{
  "n_layer": 17,
  "d_model": 160,
  "n_head": 2,
  "n_kv_head": 2,
  "head_dim": 64,
  "d_mlp": 512,
  "vocab_size": 2048,
  "activation": "gelu",
  "norm": "layernorm",
  "norm_place": "pre",
  "norm_eps": 1e-05,
  "positions": "alibi",
  "qk_norm": false,
  "attn_scale": 0.125,
  "bias": "all",
  "tie_embeddings": true,
  "parallel_block": false,
  "init": "trunc",
  "init_std_qkv": 0.0211,
  "init_std_o": 0.00362,
  "init_std_up": 0.0211,
  "init_std_down": 0.00362,
  "optimizer": "muon_variant",
  "lr": 0.00846,
  "lr_mult_down": 1.5,
  "beta1": 0.95,
  "lr_head": 0.00881,
  "grad_clip": 2.0,
  "warmup_steps": 200,
  "schedule": "wsd",
  "decay_fraction": 0.949,
  "decay_shape": "linear",
  "final_lr_fraction": 0.05,
  "batch_tokens": [8192, 16384, 24576],
  "seq_len": 512,
  "doc_mask": false,
  "train_tokens": 175100000,
  "steps": 10709,
  "dataset": "wikipedia_en"
}
Each number is 128 + 24 x the weight over its row's rms, rounded and kept within 0 to 255. Layers, rows and columns count from 0. The size above them is the row's rms in percent of the matrix's.

# layer 13 attention query, 128x160, rms 0.196, rows 20-39, columns 0-79
size [ 92  98  92  92  93 102  91  95  93  95 101  97  99  95  92 101  94 105  98  88]
[[121 126 155  90 101 163 109 151 140 107 116 122 135  88 124 103  90  89 141 136 149 114 173 137  65 115 162  91 135 135 135 142 119 132 119 111 127 122 139  67 134 128 168 121 164 114 131 147  96 156 150 132 146  98 147 161 145 131 147 162  74 106 110 106 153 151 100 148 143 126 113 150  98 145  98 114 110 110 131 115]
 [141 132 169 113 103  58 164 109 148 102 140 131 159 147 108 113 118  99 108  99 106 100 116 105 132 160 166 132 108 157 127  98 134 134 120 131 129  90 106  89 147 138 118 125 123 116 150  78 118 140 121 144 118 101 140 119 132 155 126 117 128 139 130 117 130 153 142 145 155 134 122 112 139 138  97 136 184 128 153 137]
 [121 144 165 131 104 113 143 140 140 155 101 133  93 114 134 121 134 138 142 131 135 119 133  85  84  90 126 155 156 126  88 100 132 134 169 142 123 127 160 141 141 115 132 149 143 142 168 148 161 158 110 117  75 152 120 115 136 166 105 126 117 118 150 121 128 136 143 132  75 167  87 183 143 164 131 129 129 124 122 139]
 [107 115 117 132 106 144 137 114 126 106  76 148 124 117 111  99 106 155 171 116  95 108 131 116  52 133 120 122 115 125 127 154 135 128 143 107  93 117 128 132  82 138 135 159 112 130 102 111 137 124 122 130 130 136 103 112 129 128 139 128 147 149 169 138 127 121 189 138  85 114 117 150 112 170 106 147  89 118 154 114]
 [111 173 115 113  81 105 107 182 102 125 166 132 134 175 123 174 105  99 153 160 108  92 131 164 105 119 101 147 115 102 115 122 149 100  92 125 122 148 107 117 142 113 133 129 141 116 120 165 125 128 128 142  95 128 135 124 174 121 163 167  94 104 163 144 138  81  83 139 113 131 150 145 131 125 144 146 156 108 143 136]
 [ 97 111 129 161 130  90 147  86 148 177 106 129 137 137  84 130  91 169 108 132 113 122 152  84  91  93 120 135 164 124 160 139 155 113 134 111 143 122 154 160 121 128 159  95 127 132 117 156  93 125 129 117 123 140 108 150 106 122 173 173 114 121 166 145 146 184 118 131  69 117 111 121 135 137 141 140 140  96 135 140]
 [127 180 149 111 175 137 125 147 130 140 160  86 152 134 117 149 117 126 148 122  86 124 112 111 142 134 144  88 130 115 105 133 116 138 182 201 128 147 138 135 159 141 120 125 163 114 123 141 127 151 122 164 153 112 114 139 106 126 107 139 118 102 149 121 122 118  85  95 122 102 160 159 116 106 115 165 134 100 153  99]
 [120 106 134 139  99 136 130  93 146 106  90 130 120  87 129 146 116 145 120  61 108 120 132 114 120  72 144 152 177 149 124 150 115 109 112 126 108 171  66 180 152 135 101 146 162 102 111 142 107 131 153 156 142 128 137 133 109 146  92 100 121 136 139 147 105  99 136 111  98  83 143 135 153 171 118 136 112 110 143 119]
 [102 120 139 118 123 106 130 135 140 135 153 136 126 150 176 174 133  69 116 166 110  97 116 148 123 132 130  96 176 161 115 175 155 122 117  94 138  83 150 113 165 120 141 121 144  97 121 121 133 106 155 164 140 133 136 122 102 152 106 120 142 158 117 150 130 115 142 147 149 103 122 150 130 154 141 128  93 152 145 186]
 [ 86 143 159 118 130  85 117 119 165  96 122 110 136 123 142 100 148 177 134  89  90 132 153 105 132 113 113 105 131  97 162 184 137  93 123 108 138 127 138 166 113 116 162 163 128 143 129  84 127 124 116 104 158 109 141 108  94 137 139 146  93 127  84 139 142 129 111 131 114 181 118 120 135 143 161 129 136 160 104  79]
 [ 85 146 123 129  62 131 138 153 135 128 112 135 127 109 120 161 128  99 145 125  69 106 127 130 126 128 129 131 150 110 180 113 112 105 138 130  92 124 108 150 111 112 147 113 134  93 162 123  85  85 134 107 100 107 130 124 149  48 137 163 106 126 132 155 127 117 150 142 135 141 121 107 118 178 137 142 120 145  94 133]
 [130 123 124 149 116  63 108 170 135 141 120 124 137 154 110 147  96 112 133 142 123 115 175 100 134  88 145 151 149 115 170 137 133 151  99 133 137 136 136 168 136 119  79 119 154 176 162 146 108 109  95 134 131 118 112 100 110 107 131 127 117  90 122 113 123 124 117 147 140 133 128 106 144 129 112  99 112 129 129 113]
 [123 148 123 138 144 160 110 159 168 137 141 109 196 120 196  94 150 116 140 101 122 161 124 129 125 136 130 146 130 108 113  72 153 147 153 139 137 142 119 107 157 146 128 146 132  67 131  96 120 132 136 148  93 118 153 110 140  97 132 182 188 119 137 130  99 120 163 130 113  99 137  79 148 138 108 136 121 140 131 110]
 [ 71 110 104 113 123 146 102 130 121 115 142 123 158 103 149 124 132 124 129 113 144 157 164 157 106 107 166 123 196  83 118 110 161 173 140 139 124 104 128 134 129 119 115 115 103 137 108 117  74 128 119 114 112 114  88 121  91 147 131  72 116 181 143 147 118 108 154 123 130 150  88 117 124 118 124 135 150 154 101 184]
 [125 125 113  99 152 132 129 101 140 157  98 119 102 101 128 123 147 151 143 134  95 119 150 102 126 128 112 133 109 127 122 192 150 147 168 112 135 145 102 143  84 134 112 139 134 112 103 159 112 163 133 176 127 125 142 183 136 131 106 115 135  72 113 131 148 120 107 144 138  90 111 165 121 119 126 149 140 164 145 169]
 [168 143 116 115 160 118  99 122 155  87  86 110 156 118 140 114  87 120  99 155 146 119 169 124 119  72 146 186 135 155 110 143 107 133 136 152 149 148 137  99 115 162 150 111 114 100  98 128 121 116 149 160 152  99 123  90 112 154 137 126  87 115 148 165 137 134 120  97 123 145 146 135 128 128 123 123 153 105 146 146]
 [126 125 110 119 109 102 184 163 132 164 189 149 128 104 118 144 128 137 114 146 124 162  93 120 195 166 122 145  74 127 154 148 168 137 139 122 122 135 119 128 151 130 134 150 122 135  88 148  80  95  93 115 162 155 134 128 121 110 103 158 154 149 139 109 138 114 108 124 155 113 141 144  89 123 107 109 164 141 121 125]
 [ 97 159 137  98 133 123 163 140 151 108 117 127 117  93 115 119 169 123 127 127 158 117 162 124 137 158 104 136 126 139 129 131 147 142 124 130 162  97 127 111 146 164  95 133 168 111 160 130 160 136  99 149 176 123 144 103 111 147 122  83 156 157 160 131 110  69 163  71 150 131 109  92  88  94  95 116 168 112 153 130]
 [152 135 135 121 150 126 183  99 121 114 157  72 164 128 117 124 146 140 122 122 124 129 132 167 144 119 154 132 129 117 119 134 118 153 179 125 150 158 126 158 146 144 130 116 118 126 119 150 166 104 144 177 130 127 137 110 158 129  92 121 113 135 114  71 123 127 128 142 155 172 122 128 120 140 114 109 119 127 107 172]
 [102 144 169 131 161 127 113 103 121 156 181 128 136 154 125 139 129 162 153 148 120 129 104 145 157 134 120 135 172 168 121 132 122 100 135 164 112 108 107 156 129 137  93 113 141 159 100 107 108 113 115 126 116 100  95 118  92 138 140 136 137 132 136  79  77 107 121 133 137  90 112 115 117  86 135  99 149 125 128 119]]
# layer 13 attention key, 128x160, rms 0.195, rows 20-39, columns 0-79
size [ 91  96  92  87  97 101  90  92  92  96  99  87  92  95  90  94  92 107  97  92]
[[142  85 138 136 125  86 134 151 107 104 131 130 115 153 147  80 102 154 157 140  87 153 111 129 164 154 142 130 113 108 103 124 140 108 152 115 113 181 143 143 159 118 135 133 150 124 140 128 136 108 100 104 120 145 143 120 137 152 149 125  52 132 132 156 121 156 150 117 149 127 133 174  78 144 138 131 160  97 119 119]
 [143 135 109  90 118 110 118 127 141 143 142  91 112 134 159 138 116 156  97  69 131 147 154 100 145 190 120 143 134 155 108 127 110 152 121 130 118  99 141  92  74 135 120 128 149 150 131  99  87 130 151 140 122 164 103  99  83 143 115 148 117 165 121 108 107 138 154 134 133 180 132 106 152 138 149 133 151 115 138 147]
 [105 122 138 137 111 153 150 169  96 174 165 111 105 149 108 164 125 138 154 169 158 132 167  98 138 100 195 139 143 163 160 126 130 148 105 177 120 104 143 139 109 125 139 122 120 130 110 166 117 133  85 124 128 158 116 170 128 158 149 120  91 134 117  96 103 116 104 121 108 131 127 149 131 143 131  97 101 124 165 122]
 [133 155 132 138  76 147 108 172 158  97  89 112 149 116 124 121 133 124 137 129  79  93 126 154 109  97 116 143 140 153  81 133  87 118 104 158 117 140 132 141  93 155 154 149 104 136 109 134 133 124  71  98 105 104 138 138 129 119 138 140 108 104 114 151 120 155 131 157 162 142 164 111 162 151 105 136  93 135 126 122]
 [146 104 113 137 140 157 103 105 138 119 119 121 122 115 143 137  85  99 101 112 145 124 127 118 152 104 119 148 125  96 131  72 117 105 133 153  80 140 124  95 111 155 164 157  68 156 132 108 180 138 190 156 126 124 170 105 103 166 102 161 150 165 132 140 169 109  83 104 143 131 123 107 161 149 112 103 140 136 123 140]
 [131 151 125 170 113 120 140 124 170 158 159 145 168 126 142 141  87 127 132 126 148 127 132  88 125 123 149 167 122 110 146 145  66 122 110 142 150 138  89 127 158 141 183 115 109 141  90  81 130 106 144 150 110  81 118 116  92 142 131 158  81 155 136  97 127 156 156 135  95 114  98 122 111 150 154 152 110 114 120 162]
 [156 129 134 147  92 171 143  89 140 169 151 132  75 123 106 139 103 135 116 140 103 123 136 161  86 102 144 169 105 122 117 132 154 192 137 114 143  60 168 116 163 130 134 137 161 117 144 134 122 117  99 120 104 118 118 120 141 153 115 153 142 137 134 130 121 140 165 118 132 162 115  63 132 129 112  87 131 131 139 129]
 [112 129 100 116 117 133 120 162 159 125 129 123 110 105 105 138 126 115 153  58 125 106  88 133 134 106 115 114 154 121 152 126  88 173 120 163  86 110 142 121 164  75 138 130 148  83  56 168 127 138 115 117 111  87 144  94 100 165 103  98 119 131 151 158  71 118 156 145 123 140 139 146 108 102 127 124 123 111 131 122]
 [142 143 108 179 167 174 116 118 141  93 132 122  98  84 145 122 150 119 105 121 163 103  82 132  88 126 157  89 107 168 139 133  76 177 154 128 144 131 138 118 126 139 145 153 113 130 170 139 121 115 147 184 166 103 112 109 127 113 152 119 138 125 156 109  73 132 144 150 142 149  95 128 154 126 118 115 166  88 115 157]
 [128 113 145 121 112  86 137 139 155  99 155 111 124 157 107 116 169 126 106 103 110 155 114 135  96 120 170  88 159 136 129 167  91 128 102 120 125 151 113 128 151 134  87 147 150 151 117  94 115  98 123  91 134 111 121 126 133 117 173 130 161 145 161 125 152 140 143  81 118 144 134 121  94 153 155 136 144 149 121  93]
 [ 76 109  90 136  74 122  83 122 116 151 107 106 146 129 134 150 142  92 102 106 109 130 152  98 133 130 139 123 161 126 125 160 118 113 158 171 129 126 136 123 119 141 127 108  93 108 157  97 111 161 149 111  96 131 147 137 160 123 126 185 108 140 118 104 116 117 152 136 128 107 129 134 108 119  70 147 160 202 172 131]
 [151 131 151 128 131 119  86 191 118 136 148 109 176 116 101 159 105 106 143 151 140 133 158 110 111 120 140 134 129 118 139 137 113 150 157 155 106 153 113  54 146 120 110 149 154 127 148  96 107 142 128 123 144 126 113 115  95 119 115 116 130 159 140 120 106 157 123 170 132  95  98 130 128  80  97 133 143 144 126 109]
 [114 157 114 118 107 107 149 154 124  65 110  92 115 153 161 120 165 147 115 142  93 122 123 111 102 150 112  94 109 105  68  89 149 128 118 143 154  92 125 109 116 116 124 173 151 185 143 157 125 141 107 136 132 181 166 102 107 142 131 140 155 114 162 136 142 149 126 122 138 134 127 138 130 177  91 130  88 142 126 138]
 [125 124 117 122  78 129 107 148  99 113 168 138 100 124 124 138 127  82 152 145 116 123 152 182 131 128  97 130  99 123 133 106 127 135 158 129 127 119 163 125 178 101 142 100 178 101 141 152  94 131 159 126 147 113 143 156 145 134 125  97 141  88 128 109  93 169 143  93 123 119 131 159 120 157 113 102 148 166 132 196]
 [ 84 139 132 147 149 143  93 146 150 143 134 139 107 147 117  90  99 144 117  83 121 114 153 104 145 129 136 100  70 150 108 125 136 163 166 137 108 100 182 176 137 136 136 132 113 149 149 163 103 102 164  78 128 130 117 128  82 142 102 131 125 109 147 136 136 120 126 191 125 136 103 104 114 113 127 118 119 157 146 130]
 [165 224 130 127 119 150 124 124 141 116 123 117 149 156 115 121 107  79  87 134 137 112 144 160 145 159 177 125 121 122 117 168 147  94 149 132 120 147 122 157 105 109 165 125 139  94 146 126 111 118 149 168 137 103 140 145  95 182 151 132 106 143 108 136 164 111 156 152 141 140 141 142 126 139 100 124 125 147  99 108]
 [ 96 103  94 135 137 130 119 151  99 110 109 154 131 112 171  94 128 123 127 136 177 132 110 119 124 140 113 203 144 122  85 132 103 161  90 102 156 120 144 122 123  94 136 126 133 162 142 103 130 111 133 142 125  99 134 157 164 112 125 173 168  94 115 112 148 118 140 113 172 102 144 102 156 112 136  81 164 110 117 113]
 [107 122 147 116 112 131  86 167 104 119 127 139 126 138  83 126 161 152 151  91 144  91 144 168  91 160 141  96 139 128  86 122 149 137 104 123 128 100 129  89  74 152  91 170 155 100 116 118 124 179 117 149 123 166 158 137 108 142 135 126 152 149  89 134 101 117 192 119 132  99 102 149  93 123 127 148 135 130 130 147]
 [130 132 160 106 166 121 169 106 129 115 157 125  74 126 120 136 167 147 156 114 145 144 140 140 148  77 165 137 164  79 137 120 103 104 133 140 127 100 112 171 107  92 124 123 134 117 131 110 125 118 130 134 118 168  91 115 145 118 136 122 123 137 122 134 127 138 134 142 154 128  89 168 178 127 122  99 117 143 133 155]
 [111 142 176 115 128 117 115 116 126 140 149 158 136 102 114  84 157 160 174 130 142 129 127 108 114 142  81 133 101 115 150 170 111 126 120 129  86 114 114 119 110 139 120 107 187 174 157 148 146 105 162 116  87 124 160 144 116 124 117 128 148 148 125 144 101 149 146  99 139 114 109 104  87  90 125 167 136 159 132 111]]